Part of a small language model's weights: 12 layers, normalized queries and keys.
Each number is 500 + 40 x the weight over its row's rms, rounded and kept within 0 to 999. Layers, rows and columns count from 0. Numbers have three digits each. The size before them is the row's rms in percent of the matrix's.

# down: layer 9 MLP down (transposed), 2048x256, rms 0.192, rows 1669-1768, columns 0-63
# up: layer 9 MLP up, 2048x256, rms 0.186, rows 1670-1769, columns 0-63
down1669 095:521472498561445438466541466491543483498525425544518540532413520445519470493421501459536521539470534580449523458456536400522475528523489490473480567525554441508482495486467470452526497465526476
up1670 092:454532509442438495582493477538646466470472416548460570437533423451452477516562456457482480510498416505476433551480457518474514533534449545487556552539519426562407554506485483491470526535482504
down1670 098:471423465472523453501400517484452550470496477510427520487538432492491596491499527494488479441471564467583487519512478545548496524539465541534520483445563534521478578498492481589482572411444589
up1671 115:461508499494495486464506498481509559529523515462533547433485450461493457525533482504520464466463457553518473488508483437477560516508485484413557459442467480553555494494526587539485471457419467
down1671 107:512461541479475563454546564470498481529524559499545528543514498536525453489483530512521482514539564512410571435502490474522477502485475497491486544487544548505515513493476496565523557451516457
up1672 096:453479493529503478473465453503504467484419387528431484434508551508523489535513460565534479525445451548444442478545526467515492581486472474513462491524531543498512500502584553482467533559606498
down1672 099:505448533495524420568538488550502493476525483489471557464498473462501490503556564560409551472534537492523481526504447444437555410506567536432484490458492478545542557512564440528460453487528527
up1673 101:492408524464489487496562554531493456460525493494482461437496456432548503506536541522548493517496496500492505559431527473499453524392492472445567511454461570573496472508506523481452521491524524
down1673 105:428449501500437503471488490483479501469551539543549420475523508587509489531467529551526486489433505492453528586377531535469527524411519483506469463514440513458528500460517513445520502504441462
up1674 102:571496544467481475463508505530552531501557465577386481472484547473467588529537432531448451545485456542490482533423381462468541496513506523393514574531461493512531519443456589493579488537473527
down1674 103:504522480455418529469551473480432486489541490490412507470466467580476500477523559450503479466529529500398525518469569465544499519506509515455542430460470424486598490452510479504522444482582514
up1675 102:485469433455428515439456470560532482545502523439567567444451509533547489486438439485415517501485565485448515436451440563471469541563552474496495503465426513539459535494524478481506527492462499
down1675 104:516528557462531492429433543519482554484498477447419398528421508545472455436487512414450463505536502395474564546504496526482435473503476499472513505463533535458423480534502488543559412394532584
up1676 104:490524432538532542471480475464512550497446561448544509547485567557467508534429526525546464491514521585545491547461514478497500462526554497547519447450563589509464469552516499526487472573505543
down1676 097:508535497456468511509447506477471490517551517522473468526480438539513465440506462437499451466472443502491515507444512427495467459533512517511516502424452475470555432542508531534517593597434497
up1677 119:481458522532435542493485463504450526401482532548450502439454482539542440462500515473487510497477484524511538423437542501538458441570522519550419494606485547522504440455503477526514563552535524
down1677 111:462499555492483468509454544506491487437401493524445516525490493505455552532553423422485549466504513483513521464448506468492462503549486497520403542509422499528526465420501472549508524501518462
up1678 106:519498540553513457532459497533580428492524533474527454488479570526466563536505486477494535478514516490531428562462471521507530548514483530490420441490441476526521458530533533442500470504521499
down1678 110:589508603593554524552512478461582414414466491474531521493553488492485440505505447517513497508505516474491484474515482545529518445555421440476458456489547488520506498489488515525516493487478452
up1679 113:565524469521490465501476484436525546532466468479489525540519523410571489505510540516505541548514537585500442564501528482525523473491419515481500470475411480494497478527519507474475488485507564
down1679 102:527527481539495522487504482482446535493466489532489530405507494486479501488495540498507541476501497451490534555546542458576521504562554483472482478510422450512539528586453513496503526537458480
up1680 103:467421503502444441483537525466523481490521561534454523507481516476492459474490558567552444505457459500568426530577531474533389528503569458550498461467496603523576562525417466520562476485538431
down1680 104:535516506428494435510487479508443558488495523527587493528567545561445473510524538608527475513541535514548485547425501494460506468549521434546448500509546551480556447483483529527473572513473486
up1681 099:559501593483421497483511552495476434491536461518475457462430469514471479414552465493502470516515557482524527483502481516472474522517544545496546475536521517562476500552558498555526445412443520
down1681 096:535566504470462456463497530458418535492534528484516490486463516567533443508467422481498512501443490441488449528530505520436465546583489527521507512533499414467507498524485477531503556501520466
up1682 105:477554477487522428544501495475501471485469456475396502548494543599431458466498488465486508461540519483486422570482480543462578495539529488515510471528538564555513541502578500505509502440529454
down1682 097:534587444552565514497511500495527513555540438411505582587499527563512534506524444601448524424511457488585492487508516523511496558557618475470548484477472454531524500480466566505533403425505528
up1683 092:448479458467485454520445457396560506470476533497509461567448530503521518488489455516479522483455481539503523521516545458510483535467536514446489497500511534531519449548520475467418471474501465
down1683 106:496494515511571493462571508477513559586522526498514492521534520489516507553527509496515496547542539464360552496496442457554435524455519517524524468464536501527486409516499474558444529528499568
up1684 099:555432485602478495467476508439485441566411549494536457515504554509493468479561502516458561532521448625527503479551506520493483461505492534462503473460557521451568503450502557463494517534444495
down1684 108:427555459474502541434516552485462485447463503537469456510543568483456442463468507521567495452546506428523537548540471567492537561444497466497461477498463485438411483535454531509490596535473584
up1685 096:477492519485507488550532446467504520523511513437394500566553453469546494430507490550469476488444441556523535521577553422570519514491540512493487503506502428535471525505503483478473518526514441
down1685 088:590521522486549540480480557487491503527529489488501489556536503546504555402504482516501515523492586491503487574561550506573485469511486487513491522508573481478473513557503592516469458493611592
up1686 101:509474446486456467505577446469504544483483514436477536493504509446535476505567495440494485511445510535445515596512491588587494446486414483499509528438483536476519483430528479537566566503533447
down1686 096:539520510579457514488493475432500440560482552513475489493452451536471472532527476459380486475437530432450556459533494505487480510448480500518487427425427551499509489513520422573506508535537521
up1687 097:468474488531488556536501458404529519551503546528434475483482422512536512486508523446523505502452525531477543526490470480443450511542533505492549482457528466514527454467535503483529434471479473
down1687 093:434521608497479556469479510495501521550424484507457438461461557549462402520463461546526561511502522488486493514507471510533490481475508568498521498531534591456519473559454488460506545552508555
up1688 102:557513517543486513535489515473455472543430504452629532528510581450474525420479487488510513510487471478429540574555521468564559512507530513463454512594495518491573519544518547469470564421510491
down1688 103:437472475518521456515492547441426519526513537509454442480480538503527475529591496475541513440488538550468436510543510496471523442454481496503508557512545469516574535538454495551516489508516498
up1689 102:567439499490457496501497473405479480507516530479485517422513561510462480531543491455572462421526545518450512466517501558525529449468556513522438512444513526519457545472499499485387461419508459
down1689 106:519429515539471472563509522508469515496518497489537438454505510502555412478558561484597454472539467496530503488606530515605560468519580483520492498580523501542459549491500464522602486495516477
up1690 092:500485485497442525511488404469426527544457514448571434476481525531535522487527487464564534446476542498476532531483515525495519470526465474464499462487489535507439524542503476527521442506511440
down1690 101:550520463526531515451542517485437529513556484478469481507480518420526506480435469553465556502432541483581522529508541455514568458528458516492387450431531545558484513461555504544486569511429443
up1691 099:529569545525517449516486477462519492482553511516525454511489475418467446528556455534539480495521443519535485516518576464475438528475552451482531540560397504526512540545428579486480473488493486
down1691 088:473505436546516471532463519537455545509475488496446533505499561489505445532534534549479521435549387526528512517444546500472461539475462510543488528463445512480541424516489531479467544472465454
up1692 094:487472486474401490463513507499521417441481457553506442535529422455496468492485532551530562507442506502487523566495509526501546471519509540507530459503505451551562554422554458452577479457566513
down1692 098:511529490421412431533560469512489589471509480480488420450379479447476498466489563480471471490488489506485512538527442502530561514463530526456404477499457459478523475454483452517490476434408514
up1693 098:457520453531517462484476481550525514456467543453410438456530445478517493512614445526485507495474504449530500416505453506500473527510498457514505505455434501487526496469451484492532517461483497
down1693 097:473468544500506522543528492466531494535530485480428492499527533531427567515527456459501523523536491432523523402488500466477478485503506498541526472483533449421538424504464478480491462520430497
up1694 099:526522442445501450577534492468503515538477515554509452436494470537514439526495484449545504466486508502511499508532489490414518489470376517487462455398463529539473488521565508496405535540494514
down1694 100:435508525494519424519472509447555487528532517556505514526512473540505416525537550533536478447475508500553488507483504512513517551468448573476491521490527535488503495482484481477486577513441464
up1695 114:487481492470445526512466479444519516483494481438437478532602512512528549521523453552470527445569525451442480549541440465469530562464519454488559472445495476528460538504504463560467466497461510
down1695 099:485508467511448465506453446505478509510460436479427428559525532469462494483506584520482477460598429476561464408567447479540511507507529517545527554442421502509499484474481543598543510500501506
up1696 112:487457498520455511428501486528504472410475419453455428443562523539498499495512567414481516514484480493481506536485532479516458478485458458514467552434454524552452519464492463496430479511456479
down1696 110:551508502564439486510506463474508455485564475492464475510504463498443502461561550481544528437486462461548569504478434477534507449457478473457484445532555482559531516492460488517436450336486479
up1697 112:485535501450471522539463489475514494506596509544523467569528564554506564509554534453518554521467522509552537598517514457439441439548534518474473480496505454430515503549524547476523433504498464
down1697 107:514496552459490488499441523487522524483492465574421443524509526493501461513439462491465504524482570491543545512398492477519466538495509528467537557475501502552553546503514558521503474441463466
up1698 099:481580536492541509526425542500523429496550499496456508537503438549533434521583501539513555524511458498479542509511547454497497441553545515462452461538491525474438460454487494492498462536485454
down1698 103:474495486549494521517494464476446540518415517497493523468473553466533414557499544565413489549423490560519475454493521555431449459453524459504450487464473421496475489405455506577496476520437531
up1699 103:539530491435560546498433551516511519522475480487465461449508564469518465523524562472554522510488561469435528497479423498509467546484497545489456524461433471532376545445491487462464534471511501
down1699 094:540433531493510554461454499454477479536574524507472529441506538492503519501483596557548489470526559424497524468491451431465518577546572483570456504486458491584398589432553503434454529484527505
up1700 113:474545601560494414532470498540559551488496523472506546505522514541508473530558520512542494508476507564585505508504502554490429527488509519499482460534498519519419510522547458551478517486459474
down1700 108:475519645480577468560483460479551450480420458514481483517521479417503520528562477498453527474535514486500503440475496570437488501473501514499524450538541519494516528529540429517529510471482474
up1701 101:456496501461476442511500597437554459507493491462539529552540463423531497516574498443465541545473521517468562524479408508544489583444506452493438562557491525490470537551504523561485491488537412
down1701 104:545460493535488473452436529534507511471481527614525516459467527555457552466507565519505494467550461503510506520524520435419510484475483535499433567496480417554491495550498505566537489457594430
up1702 093:424461555516516552485499448483527504500491493487495446541529510504412447541463471451483507452502503487451537512504492512499443446477466503434491482489491510538496456510517468483512489482593540
down1702 092:522536479553530475493474537477509488487477529540527471478530521472518523522394572584464522503521449508496542517533408459446495507472561476528566501503484639474469502515480421516451517561482501
up1703 102:457600575501500503446513517529573482388394495503461429472523466565538481513539373517480471480496506518474380506509515450456491537518490578527537467478565503533466499472490514520530486487498518
down1703 098:482465521566439561507516495447532456525493535557584474510439440585562520525552492524466447453580557495502419414422529508545441542499527526442561463437444484452426536492603442521536455475514539
up1704 095:473498469517513500481469556443555545482468447477491459576545549476539534458492476485471492500435406517543446537524486489458528442442522399465524491450560525478484525598501548499449437529424493
down1704 094:478468487558504539541546461442465463479500438502485485489445549544534505584485426518513494554552531463502542458414473529570473525458560491423478497466456551543487506480441500402492481459457476
up1705 110:531516514464565502522534446483518598558450505529489524407454538520428508502512527466571471546508421508421480532462517568506494511477483470521571557521466535503535489521521490605473521485519521
down1705 096:480533489508492473491559461490488505522529450517489553486455551464442528451479541477516533516481508476517475449565554528441518499506496489531535525492489512539506468478471463580478548443587493
up1706 101:496469560497487460484509528524463523557484489555544593519545475531475462508504499525496442525518483480549466486500502372495528475496490449515513541513503473440475471492471487564470496555495569
down1706 099:500427452495478531528519458547412489488558529479479531484442450523414491503518592514473467517498480456460486457512494422501473449513503439483470480455543468535510532460477509494528545518567555
up1707 096:503496538486494545512474526527505521498475527522452450490579514486489502531478529486429449484588542418503481523426476489495457544515517468474577553477494462535454476548506462488437451507434487
down1707 092:613505476513493490436468469529417478472554484470473429466508549496460543558520578461542501479526480489554502489525586459500529437535501469513495478491504459581541419493454521415520499535519427
up1708 106:465498533498521483412490539433489418521437509607504534487508471528500493518520513478488507540497552496472545573527525536441535538504470540508516487485539511508460525502446462528471474565412503
down1708 104:516527539483412447545597505480509469567486559484479470434492519511541479458502509483455489562523456475479548559525470600446456515530460449528453456455490519457429488476510532504491423514539521
up1709 103:513466515532452496508510462529509562453533570507465431462497554420494528443467505553468483518481459601514460524425567429509474520469455481434546472454472527413483495517561473437426533491594433
down1709 104:500562483586569496572496532521575479434458454478508502467510390525503503623493425517507520455458548553523440549493494562519461449482529497518433447527462523497522449530513501492498527467530488
up1710 101:436553489528503525497530553520521453539536477473461465474491477561498397552571502496522486456455552473529459505469497565468513474480508479487453485455500528409466477560489530497563541456477567
down1710 102:549477426390494469450506537537476436500470518508437468415536594497502511564494538550554460497494485422492487528581500446479488525466511451546478515462551540523477524454507523542474538501529507
up1711 100:547468468541569495486523594588435485457520506497501473446497466473496479541477533533488477544451513478465589542421541461543465488549523522450500503517497538620511493503499541495507467528566475
down1711 099:468448410490534551548491492421524454492499469477464496527499584502517525477514511495544573466509501577497496468499480458523558438504516465471494469541558456492542489523501501437499515482478515
up1712 098:553455417473510505526470565519563530466582473424490420497529536520516457437461490461575445449579491501481442490519462490512513527490538470479506508447493544576405509549489507567485417467507530
down1712 097:506531517540586449485507504505534470480395523573543514549528517435429568456451518505511536527526534565490458481539475537534517510561565460514539554508533505582487426459460563570541527500452433
up1713 093:561459529437554521499533546406510509535499466483468585567506529491556463521537537503480427476498444551535506568548469494523514522434458476502465532531525551534487445543515550538523486570463558
down1713 100:537452496507487500484509482503450490507518471482489541493543427517403538475447524471471535595452586456547513543452491450512505619537519476501563476491532511490496521480454526471544433491558475
up1714 093:457526451517428484432529520503482574461513459448479484517501489450513488511550442437503447467484525487442548414500528511555524529525423511473518479512566533484481482548492558518523420476525491
down1714 092:524527459542508493516540494474425517416510519512505537559511570512506455464454477497466455554482449495530524486557498526471479488499506515543515409532540548539512502506486580478523509530502534
up1715 096:526389533514498516480479516526487450522459446458567537518522473461489588517518507478410472536474445504496532513499502504508427377453477462464574519460475485464467537538433473539448461423549516
down1715 097:542524432602394490553514454470533468542510541514427441520619478514473501434470537494422430515525557547467525484523495464504478494466532452504522484579481437524561478519527533535557459485478501
up1716 096:517531503491557480528551466479477471576527538477483514453513590518506512482516427487470563499571502464504518530493464518426471460558506513433547543518546533506441485534480515539583504455467522
down1716 087:509526455448447494486520550524566456523495541579518493455520501480482513490555531547504552516451473465471492545508519486614584462481514515458468535460532501456443463471425487529499587486480527
up1717 107:494520518506463565581507549513479452451490570521481482523467493479548534549529467525550545512492533492486493512533480501540511527482523474538523483541502541524473431497495466515489457486536439
down1717 106:393501536499456553491453572496486434449417439474444484492489514438456507485490503521455495491458507497484538387444447497557448506517516491469496446533502518532505473415491425516533460502471461
up1718 114:478444568509509479517523588514506492449534482522538464478499463523565427565534561584500488516499517483590496544458467436491554459429456554419580433503438558497547488490517509550507476456447481
down1718 099:485453504546561453448522557570545487497500509392490511469476432531539494511470518482546417526462472448481505511430426439515515585487514490526545535511515491500564481536459469519530601488465498
up1719 101:491490557510536536536559461582502552575490498422546447518544472523406499582501501505496522468490517456531531514492565527495511537494526450449444550508594524457532516547494469473495531567498462
down1719 100:520482569509520509525522434513566460502493489454485491493530545511570553468462638446483502544594484495520486486433525526552520482503510472583429547557456537474474483475461496518500541532493521
up1720 093:491434514502515536518459415545493459501434575483527517444579478530412561508543552564553475460483476492457496486455553586545476501522487555525450573450399570415445484492534388517462499570498449
down1720 096:489444563474501462494552474461509513509592485493450563495531467479481463553484514482451458408453553497462471491457450487543569488425426552492415526461460452477526444544464442507593441523457496
up1721 090:573465452507484483558469538537470525596455491490421490473496536454511499489477561446479457461449555501411545561519559536525486535467530478504409559491544579499606512522516455495591502474601455
down1721 093:533527527471482510505572447497523581439572543511512561471480587469535453587465501473526459478507518484487445428497579540483487511489491470459469478499514483440582436425500512480572464440537426
up1722 106:468510480488513466492371529497444534572455478543490568531438539527516511483471470550527521504529500492508621541489485507450507604430567513492520428470494514533489528583545535515556451524529529
down1722 101:565548538535514548512459505542525476511530597496619479492432449553499490457484508464458533482475483453465450523443483414471521511490519425542463500582520523508516457514481532433530469445507473
up1723 095:551482484523533480546453541425466562466460484497517429505422496563484580528542509470466506515433472534534487556525439485460441508517537514527460493493517523494525511500487472505482495458447542
down1723 094:524523545514537449468509541501435518540431464551481485497582424461503499493551514464482548575479501493577513482523434513509539554488547432466505575467521532523453485516471484524522517474529498
up1724 103:470521503581464495503475469461498445572490535529624584498497487576533487473509525484550440457537487454484483465553539478533578507458451516512506516460579451511549499499459512480535477538532498
down1724 106:457461531535416525553537525438485586516489476531543529516533536474488524500465438538538510410401514457524457507578485468557465530458597492538525465500448560536517539521520476523515598491525468
up1725 097:510494497569497480503468494511550524544468489472474560472493507510490437458548472530440483534476443572531462559457580474470442536436571436536567484558495594492542444519504524487550538493512498
down1725 101:492544567567579500569489522452493532512450502553621504576580545488477484523526483497513472484516474483476552531524475522449472551522531488522549511470493517530421492488500542544551575482500493
up1726 094:469543431456401496470471471543511538481502448538463476498492459547538497504503537449521486430428371477353483476512499419517483479580495464509510499476510477568409511519538538472454476483425518
down1726 094:484472501547519502515510479519504481481489552487548507529522443528432530481515455572468495503600575572533491564520559493493508543507473503504514566606450476467541491539526491562516424489454456
up1727 095:473508475507505481473492554453508499529482526494553492468468477497482502525587505539512487593502528550479471417476511430486582464518470549503578479582505469470497524551454470459519492498535460
down1727 100:470534466518462485504480608526597419601452524427478518471505583463515492436524437489551490542522534440473554503522481579459512481470490466486529570472492548557462513567480523466510468488505481
up1728 101:541528532535574527508466500523501457409571493558487457501461492486491499522502460524504538419512540538565465535562598519478451525458569558469449445516500543506490493538550502569523445512587500
down1728 107:487486413526495448484490529488473494511587586521504492477507504525473526513390450495486533517566529442520537561419561526516466575552490486474517481489449502511445503470514495457595551498453486
up1729 099:431403443522532527441448533520547483547492496448452461493499467387469522509517555490425393455450499490538441518538515447536493463516455427554546434521515450525508490490474537490430567524421509
down1729 101:489423479551526546510509491544555439467481532472526541505514402465548496486515452521492494499598450492441457507455459512505540476481447525481513462507545516440456602507474489457506507522507479
up1730 108:600513522471532482542551563478536509486534563468469504566512521516485499509460498490444539587515486407545454521477521585499519451558545552463491458544504521533442545462552550509529452486568491
down1730 108:514469487512505530473440446533495485503491560558556486541428522497480531503471492422504501560508493476465483530444471556497598535531527535459489503549476534500425495468516436495469544499505517
up1731 106:501469516528472531541553496464482508468565528437518489466441552623527527501425519498510513535515398453503547518486572524538544488445480537507535460538462500490494496566542478515485504434591494
down1731 105:465537529493495532410484512490499473472556468452531534590534569476516565458489436469516548446450465485510468505422478540493533487502511496547569521544519476515480553609467504554525552517541610
up1732 098:503528514482538466494540540442461457502447458519441546490450501470498457585523509522484495454503522579472486464599478467528536473476497416428518513405499481473479571504544374480492564537484422
down1732 099:526446464508487515542512488492532569460480501436537466543469534520458514444525477500504481467467469504469547539501481507475544555531465554401466550454449511590493549526511511491513521460512492
up1733 101:483434442484449453473460487555463487468485541545503515543551533473458521424513480511534529440484476583448448434466560505556543522436551441537528451512445513436475516567541539527485564526544496
down1733 100:484559501505501537501534538469520520516542437530493469521469488464536552458470461504454445512608529511549459468491405467456524433408509551500579528493519477513513483514583525469519503544500370
up1734 095:549443397532508518572525452561498518478485519496518440547508470548488514477568478523507530517476450479511502550579449403517510482463437559487532514524496501465497540455490488551491510526486539
down1734 102:545473483462505513446591550466556461585459498508561548443517398525507588540523446508530473480447485469452486524472454488432496522500568478481466461508463455532523502481509499526505503479433476
up1735 089:506542476496537438553474586484538469506491496507500521479541459519536449491511478546492492446488455450539449460511509454499536458452417527507481511466564565451518512411458564524433530471500515
down1735 084:475485519509496485529571436497529508493552563490460548532540486467474471494486528539561514429414456552554539477537482475508527483527484563431472447399483494486478517499508475444506482443543466
up1736 102:599457562584500510485514521507507528589452468506509554469486591428492516485433503506476447577538487546483551459583484459509434467480532471489567543533539541491499466476486536499510493509476510
down1736 114:404417479442503493435543487537513475502484568463474507444518557474542551580440479483562465506471545445496546483519426537544445435573483435498485486456541493524387533514501480434446514449497492
up1737 106:519520570539474486466473516466558482542439485553501547505539508469494549428578437539503507549460536527463456530542504492505494480586508520431482516499473556555464519553526498502521489446500477
down1737 102:508501525518500445516533500505468500603565533493477493484440438484504460515542531544466465457508444531471377442501568456515521504505438462477568510524466543439456513459446550465498535590562493
up1738 106:494493532532442525494440521449492491490547468443503492504511588496496477511529471515509544473501583562440446528530454531550521505523518479451426494463526503537422522568471527508545503505478533
down1738 103:493524448468497534514509486524554466495543572456451532444472561482501547482504546490478553548506543476466480514600463530523525514503420517530444413501460560497619547528448523503527533488465399
up1739 106:560465463561522498530501496535530544485439508562511427591578471428551523527508531536539474381504504465470458533518539454513447484529461422420512509538480505523500490554516490490533517519412435
down1739 101:420483505545471495477493533523593515489497538535531526518520568521479574434448504536572571530504447476467503561471550480519458450500558508551541517491531560476525523542502525477498517489440471
up1740 113:440512507432496525542438503535485528448458438631547493537489499523597488500496517436455434516436474495411499501581569539446502436491474480538553503542501511531477537482556505511518445470469500
down1740 113:424460525519442567482496537567432495425498468541529460504491514484536526556457552459431487489499516513486454445479605488481495519550482528520517519470579492474517469473486493457529483533487514
up1741 103:417409442469545503599534591496510552512452532470506468448464449544575530404498458475498531444504580543483621533455498483514541514527467490502561545531519439520570460465532490495531461435467477
down1741 099:447492502498535428541524514512457541544522567488439525472431478549451511511459573490483497483453479539439561508427408495463528469473468502509502534502519547473520452533551561528487560518590472
up1742 108:457515487527525435478521493601527579498492462533511428560489501547521475538555549427518495582540547373591461543466574547468469574502490479473497490538508523499483545523511564513480497381516488
down1742 090:485495501538494507537527491557438530536489531490512478480489443484476483500534479467485479500493471504524492483496417479464453523521511451441463428489538513544471464473460497505432513476530572
up1743 102:464437476458474516462482605536567497506516460473454501599540502551579486492485526532462469499543476573439548450480461453522519526501470506488475477545439501504486493531530525545495434512602442
down1743 102:500548480498492470468535554517475562566526543498510512505557464539555593496460499498454475596544521493394476521521537540535480546488523538587498433482464540527579482567492461491525500525537608
up1744 101:486472529581525467506517559486507537544559510471497497494486478537442535532479543484464544502471452492436552494524544521506568541451535528478491554467464525506516462469505436577535500493529526
down1744 104:468449488532469448460480413470514439472499479531486538554460586488508556509458542506556406539498549518524509580587505497451488471542486476446463482513492458524550470570501513428431486523563475
up1745 097:536533558516484500472538473487502507523478516466516496438545490542503598497486573434514492465491468495496530526492535532501498530442444481527495565521493471493517437529561554505502510427442562
down1745 102:463464487524507520510579394458498489475516477529533505549446536568532490486515527478471517545482488559450493553438531466464525435514511491458538543493477495564394496550460483511443460531425505
up1746 100:435492491502457565465500522526518485447579483558500471477487502478512411495545527493566486556521543493426502463556540535553511538481558526517598494534417517472548564532478518540509481554463494
down1746 094:511532494464538478477498472552468510405474499497512520535453534555427448480466496477467478548522488489458458445534502536472463554507514443465522479526535545468479488498510583592523471492548510
up1747 102:547454503486504582548419417480543461530510524471490482514560442493456492498507521571516495553523527516500517592553497500465559549442500490513444530514530515411423433568570496559522493459499496
down1747 103:506544485515480504468474480543528481403565492513460360509492510449502466532469460438563494549533509451478460534413496469543477505508523469489481516429487440513517466549534564505609515532488518
up1748 103:501522497528539466518449507479540606490477508534449503467476529503454635555520543530480548465495519529471487516437499509553453472446520488515443459433492457451506575425520478455440535512437482
down1748 103:475551476465479444527482524507410500512523534531460464471507463497456478499478517562513479496489494539500510531483541463620459510420429510495510479518461476494533564495556584503507470526520462
up1749 100:527509474496483506500544494537538451482551470519505471482555523465514446456492405430548464477467514526472507439522428440488524487475499406485536531553527566421539541556500458482551454489504471
down1749 102:465482507517442461512467499524519535435488506457484462493499485482519437485556469512526493520523483499567544568417540417584553520449469494442473560439558565476500574428518506523498454524458472
up1750 090:456495547468505444480518536449509445491445527486483521524486586553513409497573568509469507521524483621468593451560539525543567506501446461535500462474523547536532477484501462506501509433489502
down1750 095:493509542533493421514521534509542517483491520459510515473461541495487525457545394514479570514521544514401542477474491551456484578492542559459501577512446519455505491584511558508510525542489551
up1751 102:466484570442510525528488527463558529483440510466478488477579532540481564445472467535429435581524486495455517556496491500546503395516450544484517520472474507563501461491549490504483495591466472
down1751 109:488519465515471478519489495488494499417517499524516520536461496433527504463520505589550449535485507471439501563507490439499480506495489523470449457464505612524555466446495487494474555538483538
up1752 086:500480560512421558514460504479503478489488461532505503473471542550508511515561449469499534450503484554518509470480533570493536455528538445484522465497483456590482461534556530541512510429468547
down1752 091:556558481572475575526576570506559426477507490468493478513492476501484534456509458493510563562578502507540441516462432464505469458433478512547473517544492539459459498482448531530513530478511467
up1753 100:529444492536476520475445393464468510539477545528483486544489504451560471563450527484488465460540518403465429436524430490448563488536425583448485519498509478457532485558514523481486471492536524
down1753 099:468540544510513500551390522549480550548431451457547546556523574453542499567505482466506510528453550502540534471389412465515529533518498518446477557550479422442464406521464519476501451492516491
up1754 104:431474410525488454466429557525550529536477426519457437512510477544583533495489427505483492530494451422503550520457515490537487480394522512505476559509485485530513404515519522507535535478482471
down1754 099:501431466521473483519517444463485505538564458509498548551533488508512499519525434497482462477557516457514587504493452487443504496472548549473521527529500473422501460547470487512480475495505518
up1755 103:475462503457589516443490520483522494482477547543515525596392559460435482422505518533494528533496560535487523534486489474500487475492498472492522505520542527492433551540473506501456464500492532
down1755 107:533537437404485486512544541391534485526503501525533500521536510502451503515545496509463554560482501535504454533450433510470554544562565480497557516545476557407541571492475441584524479435509489
up1756 097:504555473553557533496495502506491472550463489441559494516510582541447541532534512510595494449521576557606483533494490494567548546529487505523411524480516510508542558485579609501529486513508483
down1756 097:465529451477495539407558452527473486495510509470480511551517423483549533591559564492496575471487523459501555510470500516613570432582468515460515483483513526474498491521593526541498458485488473
up1757 103:470462469490415472500527465553556474431427466472539419504529465536534514539489523606555555498466461536488499550493537516455479495490414515537529542457479505536527531529544508513512437478567486
down1757 111:458517465471495512440476499472581541485494484480526507519493529556464427582498485513539437475523489488515511404501545602464478497538479517571484584589425501545489498532518565451512487469547439
up1758 109:544540471506483461526507454429537509533506519505505512550542539541572413530431537467521409466460513469485523549513544519570486470545476541531478554473453483450540499519534526485463588506501460
down1758 108:498530530521448452470533472442502503408530483524507522459570615496522471506458429492575490517549490501543546530494535481502578434589472495481500526435518504548544426584457517497531455572534410
up1759 106:483561494425500447509419517539522531547530589561475461550483437449492469536513423451557478528517495480487467517557496445575469478489526587544461460533529426431495479481524557480526497456529424
down1759 104:490504539432432425497510536458418476503474472472469566518550484479496459499459546439474506555508557567490516443439521536528496606479508522568575542540532516514410472474545500549526488479518481
up1760 101:668535489534508547491481488478462470536482469494475514535494551521522543576447469536514482416446523525456495571476558516546483533548580468548452487474514493547479459490464524490461460428451488
down1760 104:506433538470533525426485460413491493509434496437486489517552509436498484483419492426615482497544537512462517455564458565487505491516452493463478437522545441563528472503466485478553515507488503
up1761 084:458482535544466508479548502502431515507494442515476403474547547488552454474474496524465535554501544503495576520459563458481535489472554511490457498451516530461485459476534472489491515545456492
down1761 087:561495517564550489628477469564563550507529445506522501539477480473466496567529510529503522462484455534529524553532476514514527493465519438467534495558490597506481502540507530545499556467503386
up1762 092:466480462541466527509465529514550519475478440562472488548545447499509458538568492452461463521552455449458411502534469538508584467492422546513518524464444511456509504455507524508460467463553547
down1762 096:549429533556584574548538524505519531473445479479493505498513510499535549455565487487577536527475527436532497523480518519516458570446549448457564477492460563438513547473488482493526504547506491
up1763 099:445415480482502506556509552518456574423385490507532531511494494589518547434536455531527463468486481485547472434450481594571514516486433569464475496454434533547508517477538512515489441523548474
down1763 098:427522430525517499610433561500520481472545522440463528463532493485478471597497536541498563471430468511427484519536540481516448477548461473500564507462471499490486518528580517536521507433513496
up1764 100:491456490511492468492551538501517530507553512529507573451514445510540555459490506490494478441464523507462506480503560508546481493460615466552427493486592538414543483551414516541504510466500477
down1764 101:500517462485495500445506504531479511472569571539513477573537543478524508532528482463448508443591449458509528474511499457524439471511501456542556490477577447447468507471468399492499539463472524
up1765 103:432441469465486572590478599469517470506470471503520555502562546551563469474519538551554543579539556505395459598549526549470536527483530544453515457458485569484462471557571398504415469492523544
down1765 108:476458501495487459588547516539487526488459550495554480493486528547504478504557536512559457523496502474541396457460585566476522497515480502452532463509483557509465481500454490459552570474523510
up1766 102:497503494466543515484580495554596529440421532478447535440498506512486459501493478479501477520474559565490499514397498490447520558481519473478485476533486560534513519551481444408522533485523456
down1766 094:400492425444480546502514553513547462513511486467480487476527512396508450519492545456491510527447493449570475534610434494424495535545445511467464491577469513533498454498438472559573552510519482
up1767 091:478476479487519489559537502483533541450412469483546530612565513445484463545469547456592477457502493522483494502494465535501499547507493459474549507515479464504531533514551550486443463500496452
down1767 092:520482506580454521501455455483459513561534563420443488493466469481502492527564497434506539540487536417558529496602476465527496430473505482481597484542503503482473473507540503471437490587498513
up1768 107:541473521570403504450545595521510489550532557516493523441521531563484482572555410514447574560578506524489475485588479564550437480508482496388486500449463426477423554486515531541454537459430476
down1768 106:512455506518461385501533503464480509483472480527531552485443458510463498440536514584462502484473474401570497537492556395489527518489513501526537546566422439529468474539497448524451486492600481
up1769 097:474493489464517625491462457515554513533532485509526486434543491513482459469463580526564515485445493467475533518562551490562400479477442459544460445475520542508504479491537557453488500454515519